Weights of a small GPT-style language model, trained from scratch on English Wikipedia.
Training: a variant of SOAP for these matrices, 2697 steps.
Each number is 50 + 10 x the weight over its row's rms, rounded and kept within 0 to 99. Layers, rows and columns count from 0. The size before them is the row's rms in percent of the matrix's.

# up: layer 6 MLP up, 768x192, rms 0.145, rows 344-379, columns 96-191
# down: layer 6 MLP down (transposed), 768x192, rms 0.142, rows 344-379, columns 96-191
up344 099:59 55 26 68 43 49 60 47 50 43 46 59 65 60 34 55 44 53 51 57 49 53 64 47 46 53 40 67 36 54 35 63 48 52 68 62 39 49 69 59 62 39 34 56 46 47 71 61 48 59 45 46 50 58 50 37 42 58 38 46 56 43 70 36 60 53 51 64 42 48 32 44 34 47 43 36 46 50 49 59 48 47 60 49 47 54 22 54 53 54 43 50 37 63 44 54
down344 110:42 33 51 39 55 59 47 62 36 41 66 63 50 50 48 34 48 65 48 46 40 49 55 69 47 43 58 44 47 56 62 57 38 42 42 61 43 48 63 45 42 43 55 67 37 40 60 44 44 54 50 48 58 63 44 56 49 27 47 69 47 45 32 44 45 48 46 61 53 60 46 49 50 67 47 67 50 50 60 54 66 45 41 52 45 41 43 49 47 64 36 59 28 53 48 54
up345 101:36 46 60 60 60 39 42 57 63 64 54 51 47 39 47 67 36 40 32 55 35 66 44 49 59 65 58 50 51 60 53 36 58 60 28 61 56 65 63 41 47 46 37 64 48 60 82 43 61 44 36 52 54 47 50 35 37 54 47 44 46 62 64 47 45 58 28 48 44 55 52 53 41 49 43 39 41 41 61 43 52 65 46 56 57 53 47 56 60 56 48 55 48 60 46 57
down345 101:53 56 34 66 62 47 61 46 59 60 51 38 36 44 42 37 58 63 47 54 61 46 35 55 57 31 54 38 65 53 49 49 45 63 45 66 51 61 57 59 49 42 65 41 52 48 42 46 43 53 50 41 59 52 42 41 58 50 59 48 46 46 35 47 40 54 41 45 68 55 54 58 53 45 56 32 63 60 35 53 54 45 42 37 47 49 40 55 68 51 60 41 47 59 43 48
up346 107:48 43 59 61 43 67 30 54 58 67 51 57 37 51 50 38 62 53 56 52 44 45 39 73 43 54 65 46 44 45 41 30 53 40 31 48 50 44 54 46 51 52 58 47 42 44 69 51 55 57 38 43 45 52 49 42 66 46 44 53 47 45 28 27 50 41 56 56 37 54 58 47 57 51 42 47 48 56 35 58 42 37 64 60 56 64 33 49 53 50 56 54 78 58 46 48
down346 112:51 65 55 37 44 63 40 54 40 53 35 42 54 52 50 51 48 47 62 56 59 38 48 57 55 65 34 55 33 47 59 55 50 62 45 68 54 41 40 63 32 46 39 52 47 46 69 54 54 43 33 65 64 31 33 63 49 47 48 50 52 40 46 61 56 42 41 56 51 37 48 52 63 57 51 52 32 42 45 30 62 42 64 58 53 47 48 36 44 48 67 29 62 50 32 62
up347 090:47 47 42 46 61 37 42 45 53 68 57 69 58 55 42 44 40 31 59 56 56 43 57 52 44 63 59 46 39 58 34 45 47 71 62 50 48 60 42 39 48 53 46 60 56 64 58 34 33 45 57 51 58 47 66 62 48 39 49 52 41 38 56 51 50 35 37 55 49 37 56 41 59 50 33 56 46 51 48 38 67 37 45 55 39 48 32 60 49 46 49 44 45 53 47 53
down347 104:51 43 52 78 61 53 34 50 62 54 49 51 47 48 57 56 40 37 39 41 41 55 50 26 59 33 39 75 42 38 57 45 42 50 34 44 37 56 31 55 57 62 46 47 60 54 30 60 50 43 50 50 56 42 50 46 47 43 54 40 45 51 56 47 38 37 38 40 58 41 44 36 48 43 45 38 58 46 72 46 51 49 49 60 52 53 37 58 37 27 68 58 50 41 70 74
up348 100:25 48 64 56 73 47 37 44 53 57 48 44 33 44 61 55 58 46 51 37 48 51 37 60 40 59 49 39 54 45 58 55 44 41 43 51 44 66 56 53 45 51 45 54 52 54 56 46 42 58 55 54 50 42 42 33 52 35 34 48 54 38 54 42 49 59 48 43 55 33 40 27 39 34 41 44 54 50 45 39 35 57 59 47 48 46 70 37 51 51 31 39 51 56 39 25
down348 107:36 49 49 42 42 46 48 53 45 50 73 42 56 36 53 48 34 29 55 59 27 57 53 64 47 48 51 28 57 42 41 51 54 56 54 36 52 41 56 53 41 58 43 52 48 67 66 78 62 51 49 55 55 38 57 45 52 54 53 54 58 53 64 43 35 44 44 46 37 55 34 31 63 58 65 50 38 53 43 46 43 41 47 43 53 51 56 36 43 45 54 55 52 41 28 53
up349 096:46 27 49 51 43 51 55 56 59 51 42 43 53 66 47 48 44 53 58 42 55 49 45 60 64 34 67 52 67 57 54 54 66 45 43 57 47 66 50 59 45 56 63 61 41 47 72 37 45 53 16 23 48 46 55 43 42 50 47 49 40 53 56 47 52 41 43 46 51 44 39 42 58 39 50 42 56 52 19 48 37 56 48 48 40 48 51 38 51 50 34 62 52 46 60 48
down349 098:68 58 49 46 34 54 55 52 53 33 48 57 58 39 45 39 43 55 57 55 49 45 51 48 57 37 34 55 51 42 59 68 47 50 53 54 38 45 40 44 49 59 30 51 40 71 54 45 55 41 56 70 51 53 40 51 55 64 58 46 40 66 57 47 62 49 42 40 33 52 53 37 27 58 63 38 52 61 53 77 51 56 53 43 48 48 61 42 62 38 39 52 63 42 44 54
up350 102:51 68 45 54 61 40 51 57 39 53 52 61 55 38 47 64 40 44 63 42 55 62 52 49 56 50 39 60 54 55 46 51 47 67 50 50 63 67 41 53 42 38 59 34 51 32 55 49 53 50 62 59 51 33 59 33 56 46 69 57 60 51 49 30 40 43 44 64 70 56 65 38 28 48 38 70 38 45 45 45 38 48 56 70 48 40 59 47 71 45 41 46 45 54 49 57
down350 112:62 53 40 49 53 26 47 53 42 60 49 34 67 51 63 50 45 54 46 30 31 42 57 36 43 43 53 42 34 41 45 56 46 37 45 56 41 54 40 32 48 47 41 39 52 55 48 46 50 50 67 56 48 57 45 65 65 45 45 27 38 67 55 58 50 65 52 49 45 56 47 52 42 48 53 46 41 44 51 47 57 56 46 55 57 48 65 44 69 42 49 44 64 48 56 67
up351 097:62 50 52 29 62 52 63 50 57 46 65 39 35 42 57 65 59 36 46 47 31 35 50 60 51 50 49 38 58 54 62 35 71 61 59 39 45 44 44 25 52 53 43 48 50 40 68 52 51 34 40 53 49 63 63 48 50 53 58 43 52 59 45 47 67 39 50 35 48 54 58 44 59 39 54 47 36 54 55 49 44 31 59 64 39 37 35 37 40 39 51 45 51 44 45 49
down351 088:49 35 47 48 42 42 80 50 58 30 51 51 55 52 51 49 68 49 50 37 50 53 53 61 36 44 54 43 75 58 54 49 46 38 63 50 48 46 43 66 44 50 63 28 47 48 54 36 58 61 65 53 65 31 41 41 54 52 26 46 61 60 42 49 57 61 72 46 54 47 52 58 54 50 63 56 51 66 55 64 48 44 37 30 57 55 51 69 62 49 55 43 56 39 49 61
up352 113:57 35 54 64 63 38 60 46 44 49 56 51 55 55 47 51 28 44 46 60 37 48 60 37 62 31 34 38 56 49 58 68 64 55 49 50 34 52 52 39 54 60 63 62 56 60 56 46 43 58 54 53 67 77 38 48 55 67 46 40 43 45 34 48 39 41 60 48 57 47 43 45 49 35 55 35 37 57 71 48 60 46 57 28 47 61 54 49 45 39 41 57 44 43 54 64
down352 117:47 48 38 62 35 52 57 52 29 50 41 42 57 45 26 55 39 51 49 53 54 60 60 39 76 32 39 64 70 51 60 62 59 34 60 36 34 53 40 58 56 50 37 61 44 43 67 45 42 58 57 47 54 48 34 35 45 61 54 45 38 58 41 54 53 51 44 37 46 48 57 60 41 47 43 56 70 65 37 46 58 39 71 61 36 57 45 27 72 53 58 49 44 54 43 51
up353 108:56 41 38 60 45 42 66 54 69 50 64 53 38 41 48 40 47 39 68 38 46 47 83 70 47 49 59 46 39 60 49 55 55 50 35 45 41 64 31 48 40 66 60 40 73 52 53 51 61 50 39 46 47 59 63 36 52 48 63 38 53 41 52 60 47 67 54 50 48 55 59 48 43 46 62 57 61 38 38 39 32 58 62 37 49 31 56 38 46 38 44 62 47 46 50 36
down353 115:37 42 49 49 41 46 61 70 68 66 54 34 53 36 38 78 59 50 56 46 55 49 45 47 57 57 52 42 37 60 58 30 59 45 57 36 45 38 60 69 39 39 53 53 29 57 46 40 62 56 54 49 49 40 40 43 39 45 42 57 52 49 41 63 37 50 39 34 69 53 52 57 46 35 36 62 50 71 58 47 53 63 52 47 38 49 43 50 44 67 48 65 53 45 43 42
up354 112:47 54 43 55 53 44 47 48 68 43 55 48 36 34 46 31 37 45 74 57 47 50 62 54 60 48 60 50 54 60 60 42 81 52 51 37 46 62 57 56 57 45 47 51 47 49 49 60 50 76 50 56 55 54 49 43 52 39 43 37 39 51 46 26 47 56 64 54 36 42 52 47 42 47 47 30 38 47 44 32 58 43 51 56 56 42 60 55 63 51 62 56 47 41 42 50
down354 105:39 50 54 61 63 54 62 34 48 56 51 46 45 29 54 27 40 45 25 44 45 42 49 47 46 46 54 65 35 43 39 57 55 54 59 51 25 62 57 54 45 45 68 43 62 61 46 46 49 51 56 41 44 22 44 44 60 60 51 54 50 56 53 55 48 51 49 54 41 50 50 69 40 36 58 49 61 67 49 53 53 54 60 54 31 41 55 46 55 56 52 49 63 39 73 52
up355 115:33 49 52 38 33 45 51 47 52 54 49 41 48 54 48 49 30 50 37 44 52 38 31 40 37 48 48 30 50 56 62 34 46 53 50 45 82 42 28 44 53 40 53 32 35 47 45 47 53 44 63 38 53 37 32 51 42 36 38 44 31 42 62 51 44 39 63 28 52 35 61 55 48 68 40 43 61 42 46 34 36 45 46 54 61 48 39 56 36 51 36 42 47 44 56 45
down355 098:46 48 45 54 47 49 47 41 32 49 53 59 52 57 48 51 44 56 49 34 39 48 34 39 55 41 57 72 46 55 41 48 38 53 48 61 51 63 49 45 57 53 59 56 54 48 45 46 56 59 38 53 65 63 46 61 67 63 50 32 24 39 49 45 51 57 52 55 46 45 49 51 30 54 36 48 44 29 40 58 53 37 64 61 48 46 53 55 56 39 46 27 47 70 53 50
up356 106:45 62 52 49 61 67 44 31 64 30 49 66 48 54 59 45 39 59 66 67 45 46 48 44 56 35 56 61 58 45 58 48 56 42 48 37 54 48 42 32 60 58 57 61 64 68 56 55 57 53 63 58 58 73 71 58 55 48 39 42 61 51 57 38 77 49 57 52 49 53 40 42 59 36 55 59 47 74 53 48 50 48 39 57 45 46 33 52 48 52 53 50 49 71 42 51
down356 105:57 40 39 44 64 42 64 42 65 31 47 59 50 29 41 53 58 37 37 54 44 42 40 60 41 48 45 50 56 52 62 66 40 38 40 50 51 53 48 38 55 43 30 44 60 46 71 51 58 41 47 36 63 59 83 50 61 47 54 71 58 50 47 34 58 39 44 47 41 66 62 41 60 40 46 27 45 64 68 61 62 60 49 63 50 50 39 47 52 58 45 68 44 43 21 41
up357 097:54 59 69 71 47 31 47 57 53 53 70 43 61 54 42 50 63 56 32 47 32 71 56 62 56 46 26 48 57 36 29 41 39 55 35 42 46 46 60 55 61 45 58 35 41 38 48 39 51 45 29 52 49 39 45 52 58 51 69 58 55 51 56 61 51 58 36 42 64 44 51 55 44 50 46 60 49 56 58 47 50 37 55 45 42 58 40 56 57 52 67 53 48 49 50 61
down357 099:53 64 53 52 45 56 54 62 61 31 57 55 30 61 51 62 53 45 38 54 64 39 56 58 47 46 48 36 60 63 70 40 45 48 53 54 41 60 58 60 34 62 23 62 42 42 49 50 53 40 46 58 41 64 50 47 39 40 40 44 59 37 54 47 56 49 48 55 56 51 58 45 60 35 47 47 44 70 60 58 52 47 33 50 44 47 45 59 38 54 46 46 59 69 61 47
up358 092:69 57 50 61 47 37 60 43 52 45 35 49 60 44 51 45 51 47 41 56 43 53 46 56 46 39 55 40 65 61 37 56 41 44 32 48 62 68 74 54 41 31 49 46 63 35 70 53 73 50 42 58 52 51 45 67 51 59 64 37 49 55 60 49 52 67 51 40 59 61 44 54 45 48 58 28 33 50 59 38 41 53 36 48 40 44 51 56 62 44 54 54 37 38 50 45
down358 106:29 56 21 53 46 51 43 35 45 64 43 56 42 37 50 54 48 51 55 43 40 60 57 48 46 39 56 67 52 54 48 40 49 60 56 52 44 60 53 51 66 44 48 46 35 38 39 39 38 50 36 37 56 40 52 69 45 41 32 36 57 56 65 47 53 49 52 40 50 60 57 57 39 50 41 50 56 51 42 60 38 22 56 27 41 44 54 62 56 70 59 42 61 44 46 45
up359 106:52 67 48 46 31 40 38 34 45 44 45 48 49 45 24 64 46 48 59 58 33 58 42 45 50 35 52 64 49 55 60 49 84 46 45 53 28 60 73 56 65 46 55 44 53 53 47 41 50 55 58 51 64 41 51 46 70 47 49 49 65 51 49 70 66 58 62 48 45 63 52 49 42 42 32 68 62 49 33 29 49 53 44 51 49 59 53 39 64 61 46 55 53 49 56 48
down359 097:42 52 37 56 55 60 38 55 52 49 67 52 46 67 55 46 44 56 42 58 53 58 56 39 38 60 60 36 40 53 33 49 53 37 48 35 60 58 69 38 38 40 24 64 35 52 45 75 43 54 64 40 49 33 34 53 71 49 61 44 73 45 50 48 36 54 54 50 55 56 42 41 55 48 45 65 66 47 51 58 39 46 53 43 62 49 76 57 38 69 49 62 43 53 41 55
up360 088:40 54 53 65 39 66 31 40 57 54 53 54 55 39 59 53 48 51 35 61 66 51 53 44 33 42 47 34 45 62 58 54 65 41 45 61 47 63 54 48 56 37 50 58 60 55 50 63 57 55 57 60 45 30 47 78 66 31 47 33 33 48 41 40 37 54 40 46 46 53 46 54 43 60 64 49 52 54 59 47 54 44 48 47 63 53 66 46 50 42 70 47 53 48 56 36
down360 078:55 48 64 55 55 49 52 35 63 46 53 38 62 53 54 44 67 43 61 53 50 64 47 65 53 67 42 53 52 45 48 46 54 41 51 46 46 59 54 78 47 36 38 53 56 34 50 44 40 43 60 54 48 38 64 62 58 44 58 54 55 48 39 37 63 21 40 46 49 57 41 45 51 35 29 71 38 69 51 48 51 56 52 60 54 48 52 49 62 57 74 54 55 60 49 41
up361 100:34 47 68 40 38 58 41 50 42 38 67 50 56 51 48 38 55 49 47 64 46 65 45 55 43 63 61 59 47 51 33 47 29 52 52 40 70 54 52 74 41 59 42 52 57 50 60 57 57 44 43 55 57 51 49 54 47 43 54 64 52 40 39 44 26 56 39 54 54 52 50 38 44 49 43 37 57 71 58 58 58 61 56 42 53 43 47 46 60 55 59 34 65 65 26 54
down361 105:50 48 65 65 44 49 67 62 62 62 34 55 53 49 50 57 47 54 42 37 53 53 49 24 53 50 43 50 59 72 45 51 43 59 43 39 46 53 25 66 58 48 47 46 42 67 45 36 60 50 58 42 59 53 29 48 66 39 43 52 54 30 56 51 48 57 39 46 80 56 41 52 59 62 42 47 60 54 62 47 49 41 41 48 51 50 50 49 38 49 37 37 46 42 54 61
up362 109:30 44 51 47 42 53 52 62 49 65 64 59 58 43 55 32 38 60 57 66 44 72 44 47 53 50 49 52 54 54 53 52 46 63 63 51 47 50 47 48 42 46 40 61 47 49 41 47 60 66 49 50 49 46 39 52 64 58 65 26 54 31 46 53 54 41 52 39 36 61 45 51 58 67 32 60 47 61 49 51 51 51 55 41 52 49 34 60 65 56 38 48 57 43 62 53
down362 062:34 54 46 51 47 45 63 69 49 66 54 66 42 42 52 64 46 39 52 45 61 72 61 60 50 26 47 73 49 37 75 43 55 37 33 34 44 48 63 62 41 49 42 49 26 47 33 45 54 36 39 58 42 48 49 32 29 69 43 55 43 35 49 39 40 45 51 40 59 48 52 55 66 44 63 48 39 58 45 50 37 44 57 45 49 61 31 37 51 49 46 50 61 46 48 46
up363 099:46 62 42 58 53 56 40 56 55 54 43 56 42 51 48 57 53 48 35 45 54 48 86 46 53 40 52 48 45 43 36 53 46 54 46 58 30 45 49 27 43 58 42 45 52 44 30 57 42 53 40 47 33 40 47 56 44 44 42 75 49 32 46 42 32 56 48 39 33 43 45 51 70 49 44 37 35 67 64 60 55 50 69 47 45 51 50 46 42 57 49 57 65 64 46 66
down363 105:51 58 44 57 51 45 43 44 69 62 68 43 66 43 44 66 31 62 39 66 49 33 43 42 33 49 67 57 56 38 54 48 40 37 62 45 58 30 49 67 55 60 39 50 56 48 73 58 36 34 34 44 41 43 64 46 57 51 50 50 32 40 56 47 50 41 32 30 49 46 40 57 54 65 61 50 55 54 40 50 66 45 50 58 53 52 57 53 51 58 39 50 36 56 64 59
up364 096:44 66 47 52 49 30 50 56 61 58 48 45 54 39 48 48 58 41 66 38 55 41 39 81 53 32 58 57 66 45 52 30 63 73 62 44 45 40 48 49 35 47 24 73 48 34 54 45 63 57 34 33 38 52 56 53 40 50 60 76 35 56 47 55 41 60 52 54 59 37 49 34 50 50 57 54 40 53 51 60 52 52 57 53 38 58 38 40 49 51 43 41 49 43 44 47
down364 089:54 31 40 56 37 40 60 48 49 55 39 56 72 43 68 42 49 47 48 38 44 47 39 54 61 57 51 53 39 64 41 60 47 46 53 45 49 46 58 51 60 55 31 54 43 56 56 59 48 44 55 54 41 49 66 43 46 60 47 75 64 43 45 38 39 76 58 62 52 41 51 27 39 35 51 59 62 70 40 33 42 68 49 65 52 43 52 68 36 55 45 48 44 51 47 44
up365 099:58 43 54 42 70 63 41 64 34 51 70 51 53 41 62 55 51 55 59 46 40 65 53 44 31 54 49 47 38 49 47 31 46 44 60 33 65 55 49 54 51 51 48 39 51 52 68 65 53 48 44 57 53 51 38 35 36 60 57 52 48 18 66 57 52 50 51 60 45 52 42 59 62 49 47 53 31 27 48 54 63 43 31 41 52 57 50 46 44 63 51 40 42 45 49 64
down365 085:28 27 58 46 34 53 32 44 37 42 45 34 37 50 55 49 66 57 53 43 51 49 49 52 60 50 58 44 46 42 44 65 56 59 31 50 43 52 63 50 34 25 37 49 42 53 47 62 40 57 44 32 41 51 59 48 24 53 54 47 54 52 42 37 49 59 40 59 36 62 53 62 47 39 38 43 61 46 59 51 45 39 48 40 47 34 39 60 53 46 58 53 52 49 56 40
up366 104:53 45 43 49 37 64 60 52 39 46 39 54 53 55 50 54 48 39 58 38 58 36 60 49 43 21 66 51 61 56 58 30 47 56 63 34 43 53 48 57 45 52 50 36 66 57 57 44 43 54 47 50 51 43 45 44 38 29 61 43 55 44 45 58 67 45 56 52 56 60 49 61 57 33 39 65 78 43 52 47 50 58 42 63 55 35 66 43 58 58 37 51 42 68 33 52
down366 113:41 50 32 31 26 60 59 55 47 34 37 42 56 36 43 55 46 61 68 59 56 41 57 36 69 60 49 63 47 48 37 51 75 49 61 41 46 50 54 60 47 50 42 50 42 49 52 47 52 63 64 36 43 54 35 41 49 46 58 42 56 55 43 43 50 50 45 40 48 59 49 58 49 36 52 52 51 63 55 47 55 40 40 56 50 45 51 73 59 66 45 65 55 58 32 58
up367 102:43 57 55 48 57 48 34 45 37 51 65 31 55 50 41 57 35 48 44 44 50 39 48 35 57 36 45 50 39 43 55 58 66 50 55 46 36 63 49 56 51 46 47 27 60 67 54 42 76 41 55 55 32 59 62 60 42 41 46 60 49 57 52 34 51 51 59 56 41 47 53 64 49 38 54 47 46 58 50 70 51 48 52 37 57 65 52 44 48 31 45 29 50 38 49 29
down367 110:37 67 57 62 43 55 57 39 55 58 76 43 45 45 28 60 50 37 51 59 22 41 31 51 59 59 49 29 50 48 55 59 52 46 63 71 54 41 68 53 62 45 48 57 52 70 47 50 54 40 41 48 51 45 54 40 48 64 53 41 59 44 53 45 35 54 51 43 42 36 42 62 56 25 45 48 48 33 42 56 44 51 60 46 63 53 57 35 59 36 55 28 52 51 48 46
up368 106:55 70 49 46 52 69 62 46 67 58 42 62 58 59 37 50 42 38 63 45 42 56 61 53 50 46 46 42 50 36 59 55 45 49 40 57 58 50 73 45 38 51 51 47 43 67 46 70 62 23 56 48 59 47 38 46 62 69 55 46 62 59 31 28 68 32 59 63 54 34 54 43 42 52 53 38 32 43 40 54 49 60 60 35 39 41 47 43 51 61 47 45 45 58 29 58
down368 088:47 52 33 57 55 57 70 34 48 58 42 68 58 81 45 45 45 61 51 56 51 43 39 45 55 34 67 43 41 37 61 52 38 72 37 53 56 58 62 53 48 56 33 48 51 54 41 60 47 45 68 37 58 40 59 59 54 35 48 58 53 53 55 33 60 32 40 53 40 65 53 37 47 41 54 46 37 71 66 39 52 48 61 55 34 42 50 40 61 49 61 46 42 52 40 49
up369 125:42 45 60 37 33 46 26 46 55 51 48 42 54 37 49 40 56 47 47 39 51 51 29 57 52 59 62 38 60 49 29 51 50 56 57 45 47 43 63 46 62 35 42 43 42 67 56 37 38 51 39 62 54 51 33 33 38 33 42 56 24 52 41 40 43 54 40 55 42 46 43 41 49 49 33 65 58 56 49 48 58 48 55 44 40 33 50 45 64 53 62 60 46 56 44 45
down369 139:55 47 43 55 67 49 48 63 60 35 25 62 57 52 61 42 70 46 48 65 55 41 52 55 49 47 47 51 29 35 51 52 56 53 46 61 61 44 61 64 44 29 37 61 58 61 50 50 47 51 41 49 52 49 45 46 45 37 24 42 33 49 42 44 59 39 45 63 54 61 56 50 52 41 35 47 59 56 55 61 49 38 30 55 39 37 58 33 42 66 57 68 64 46 47 58
up370 109:72 35 46 64 59 65 51 47 44 48 55 62 67 43 47 48 49 38 46 46 54 44 31 59 60 54 69 70 63 58 51 49 30 39 71 46 51 53 56 33 59 37 50 41 44 44 48 53 73 55 41 52 49 50 50 47 53 40 44 41 52 41 55 55 46 52 35 59 54 38 37 46 44 73 64 49 54 62 49 65 48 60 53 19 51 57 60 56 52 58 33 43 36 43 50 41
down370 118:37 52 48 67 65 52 61 40 43 56 53 29 40 62 40 58 48 57 67 57 58 36 54 51 48 31 63 62 49 57 40 45 55 58 54 38 37 74 47 40 47 34 55 29 54 54 48 53 48 44 61 47 37 38 45 56 43 60 54 37 50 29 58 72 37 41 50 50 33 48 42 46 41 49 54 40 59 47 41 50 47 46 44 52 50 52 49 46 40 46 46 63 40 43 49 49
up371 097:48 73 48 46 55 58 47 43 38 64 42 42 58 56 42 36 49 55 60 54 53 67 47 46 41 41 44 66 54 36 49 50 57 63 57 59 58 47 38 40 57 48 71 68 58 59 37 49 58 54 41 51 55 46 54 36 53 57 51 50 44 37 71 59 82 51 39 51 41 33 57 54 34 50 54 51 42 65 44 41 61 30 48 35 52 66 35 47 59 49 43 38 54 57 57 40
down371 090:43 52 51 70 33 48 37 47 41 56 64 47 62 38 39 51 55 64 56 42 45 48 54 47 58 67 25 29 80 48 59 53 51 59 65 50 52 60 50 57 40 47 56 53 75 44 52 36 48 52 43 34 35 38 50 53 43 52 38 63 41 39 55 59 38 39 59 57 38 43 46 33 51 57 33 47 43 45 59 54 62 47 59 53 54 45 54 49 50 48 51 48 63 42 62 55
up372 106:57 42 71 61 33 54 32 53 27 54 43 61 51 56 58 64 52 20 46 48 36 55 57 58 24 49 50 57 64 47 47 55 65 70 56 53 42 48 46 39 38 54 61 47 61 73 64 44 56 58 63 63 52 49 48 43 46 51 59 52 51 54 26 42 48 25 57 56 40 46 41 42 35 49 52 28 41 63 62 44 51 49 62 62 55 52 44 46 52 39 31 47 50 52 37 39
down372 107:46 49 66 36 32 33 51 46 47 52 41 48 50 55 61 61 49 58 40 52 58 42 48 60 53 65 33 55 57 38 55 50 39 21 55 38 49 49 38 43 53 55 49 59 40 50 48 49 53 62 54 21 54 53 52 53 49 43 49 49 63 61 41 60 50 52 60 56 32 46 39 57 45 63 58 31 59 60 55 65 40 68 53 53 43 58 54 57 52 36 35 33 40 35 62 45
up373 092:47 38 39 50 44 53 50 42 41 50 43 51 44 62 58 58 54 51 39 54 57 39 59 25 47 71 43 46 63 52 33 63 47 47 63 38 47 55 67 33 44 59 70 47 41 31 59 58 57 63 46 59 41 40 50 52 38 53 56 53 65 52 26 42 64 38 61 59 60 48 45 49 39 56 50 59 52 56 32 58 57 51 52 43 65 61 59 31 46 48 44 55 20 61 41 59
down373 081:61 34 50 53 57 50 59 51 53 48 71 43 30 54 55 65 56 68 58 51 55 45 50 54 48 52 70 58 43 37 52 63 64 61 47 65 45 62 56 50 57 57 52 47 53 42 61 44 46 38 49 48 45 67 49 60 40 42 48 61 53 45 34 54 55 23 44 39 39 60 62 58 60 46 61 64 51 55 45 50 64 48 59 41 59 45 49 58 49 38 49 38 48 45 38 49
up374 096:46 50 36 49 55 54 48 54 41 66 54 54 66 58 54 73 27 46 48 29 39 65 38 58 33 50 40 44 51 43 41 57 39 41 43 46 54 67 45 40 54 44 33 64 60 64 47 46 63 54 61 56 46 46 64 40 25 57 53 49 72 54 49 34 50 47 70 39 47 43 40 30 57 52 59 51 36 54 48 44 47 49 54 50 32 47 50 61 67 47 62 48 57 49 53 61
down374 101:47 57 53 48 59 56 76 48 58 56 58 55 41 50 57 48 48 53 56 41 57 40 59 38 55 25 40 54 71 57 30 52 61 57 43 46 52 36 50 52 49 66 50 60 43 68 48 62 59 48 43 37 41 39 75 47 45 56 44 38 53 50 46 42 63 54 60 45 84 41 54 33 48 47 52 41 38 54 43 51 31 43 43 60 47 35 39 50 42 49 55 64 50 63 58 33
up375 113:43 55 34 57 60 27 58 49 60 62 29 46 56 60 63 44 43 44 31 55 33 54 47 58 41 48 43 54 48 44 51 50 54 39 57 44 34 42 44 48 48 40 45 51 44 48 62 64 34 54 42 61 59 62 58 42 52 78 58 45 47 48 40 35 57 63 54 53 39 54 48 47 53 44 56 49 44 52 61 66 64 42 55 70 58 49 51 24 35 52 47 60 33 47 45 47
down375 104:41 64 57 44 52 41 46 51 39 46 47 37 45 68 53 43 51 50 41 57 53 43 54 41 49 56 53 52 48 60 47 60 48 59 45 57 55 53 60 57 63 27 45 48 51 56 43 68 53 61 73 55 26 43 40 41 46 59 54 58 55 34 38 49 57 56 55 58 53 47 44 44 55 62 76 53 39 48 54 35 52 43 45 54 53 45 47 52 40 62 51 64 45 51 52 51
up376 100:55 47 62 60 59 32 46 32 55 66 39 55 62 37 37 66 50 48 48 54 48 46 35 48 46 55 42 42 73 54 32 47 48 64 36 44 42 66 66 45 44 37 59 45 40 42 60 60 40 45 49 54 55 55 56 39 57 54 47 56 68 59 54 51 60 50 56 46 47 47 36 35 57 63 45 34 39 54 46 34 41 51 50 38 54 56 60 55 48 50 52 49 37 70 34 40
down376 099:54 46 42 48 40 73 45 61 44 44 44 38 61 52 35 33 46 50 57 55 07 53 48 48 60 33 44 49 47 61 51 62 53 71 41 42 53 47 57 41 53 52 41 59 50 40 41 38 42 66 39 38 53 72 40 53 45 68 38 56 44 63 64 52 52 58 47 46 53 47 64 49 58 33 52 42 45 56 65 42 57 48 59 59 38 51 64 35 58 46 47 49 57 45 40 49
up377 111:45 53 44 60 35 47 42 41 36 41 56 36 50 45 57 61 50 51 47 54 64 45 35 50 61 32 38 44 45 57 45 36 54 67 63 40 31 50 43 41 37 48 47 48 54 55 56 54 37 52 34 63 57 48 51 55 52 53 24 36 45 40 45 61 48 46 51 52 46 37 45 48 54 78 30 72 67 58 52 59 52 49 43 43 44 54 42 54 66 44 61 50 39 56 54 48
down377 112:71 48 59 40 43 45 38 44 36 56 49 45 46 32 68 72 53 38 38 63 40 37 48 39 46 66 52 47 52 55 69 61 64 62 25 43 72 46 55 43 47 44 32 49 52 44 47 57 46 55 49 43 50 47 54 56 46 56 45 48 24 58 57 55 50 50 53 53 46 42 48 46 42 47 46 38 42 59 49 51 39 47 45 34 52 35 34 56 40 66 54 48 69 47 36 66
up378 101:31 68 45 58 65 43 77 63 50 60 39 44 45 46 53 41 51 52 52 46 43 38 38 47 48 44 64 56 40 40 68 48 54 20 35 49 61 48 43 38 55 44 49 57 53 75 49 57 51 46 50 64 57 39 56 29 57 40 55 49 37 60 54 40 60 47 44 69 38 46 37 43 52 31 54 55 56 56 46 45 71 65 45 42 47 57 56 36 48 54 49 47 46 50 53 48
down378 101:49 46 47 44 33 37 58 49 27 49 42 67 54 46 47 52 47 56 73 71 57 52 53 63 44 60 54 48 56 42 49 32 58 44 49 52 46 66 55 52 51 54 45 50 34 66 69 49 56 41 40 48 62 53 59 53 40 53 51 37 43 44 41 33 80 36 61 46 54 45 33 54 51 51 49 41 44 53 53 61 64 46 43 64 44 46 52 30 51 49 60 53 32 61 39 54
up379 103:49 48 57 62 45 29 34 43 54 46 47 43 38 46 47 61 50 28 50 60 44 56 52 38 41 46 40 59 37 59 44 35 57 63 42 59 57 59 62 76 52 54 45 45 32 37 63 47 45 69 60 50 48 49 51 47 57 52 44 51 58 57 52 49 52 39 36 39 56 43 50 56 38 45 42 37 55 54 42 54 69 63 52 46 33 54 45 55 52 64 31 37 60 54 36 41
down379 097:59 43 57 69 44 51 49 55 54 39 55 53 53 39 41 32 48 29 22 50 63 44 53 49 37 57 61 47 51 57 21 44 51 68 58 44 40 61 60 55 35 56 68 56 56 45 63 41 60 66 46 61 57 53 49 50 53 58 47 61 52 55 40 49 59 65 62 46 48 46 61 34 57 45 38 37 44 47 54 59 53 41 71 46 24 52 38 25 57 43 40 42 54 60 60 49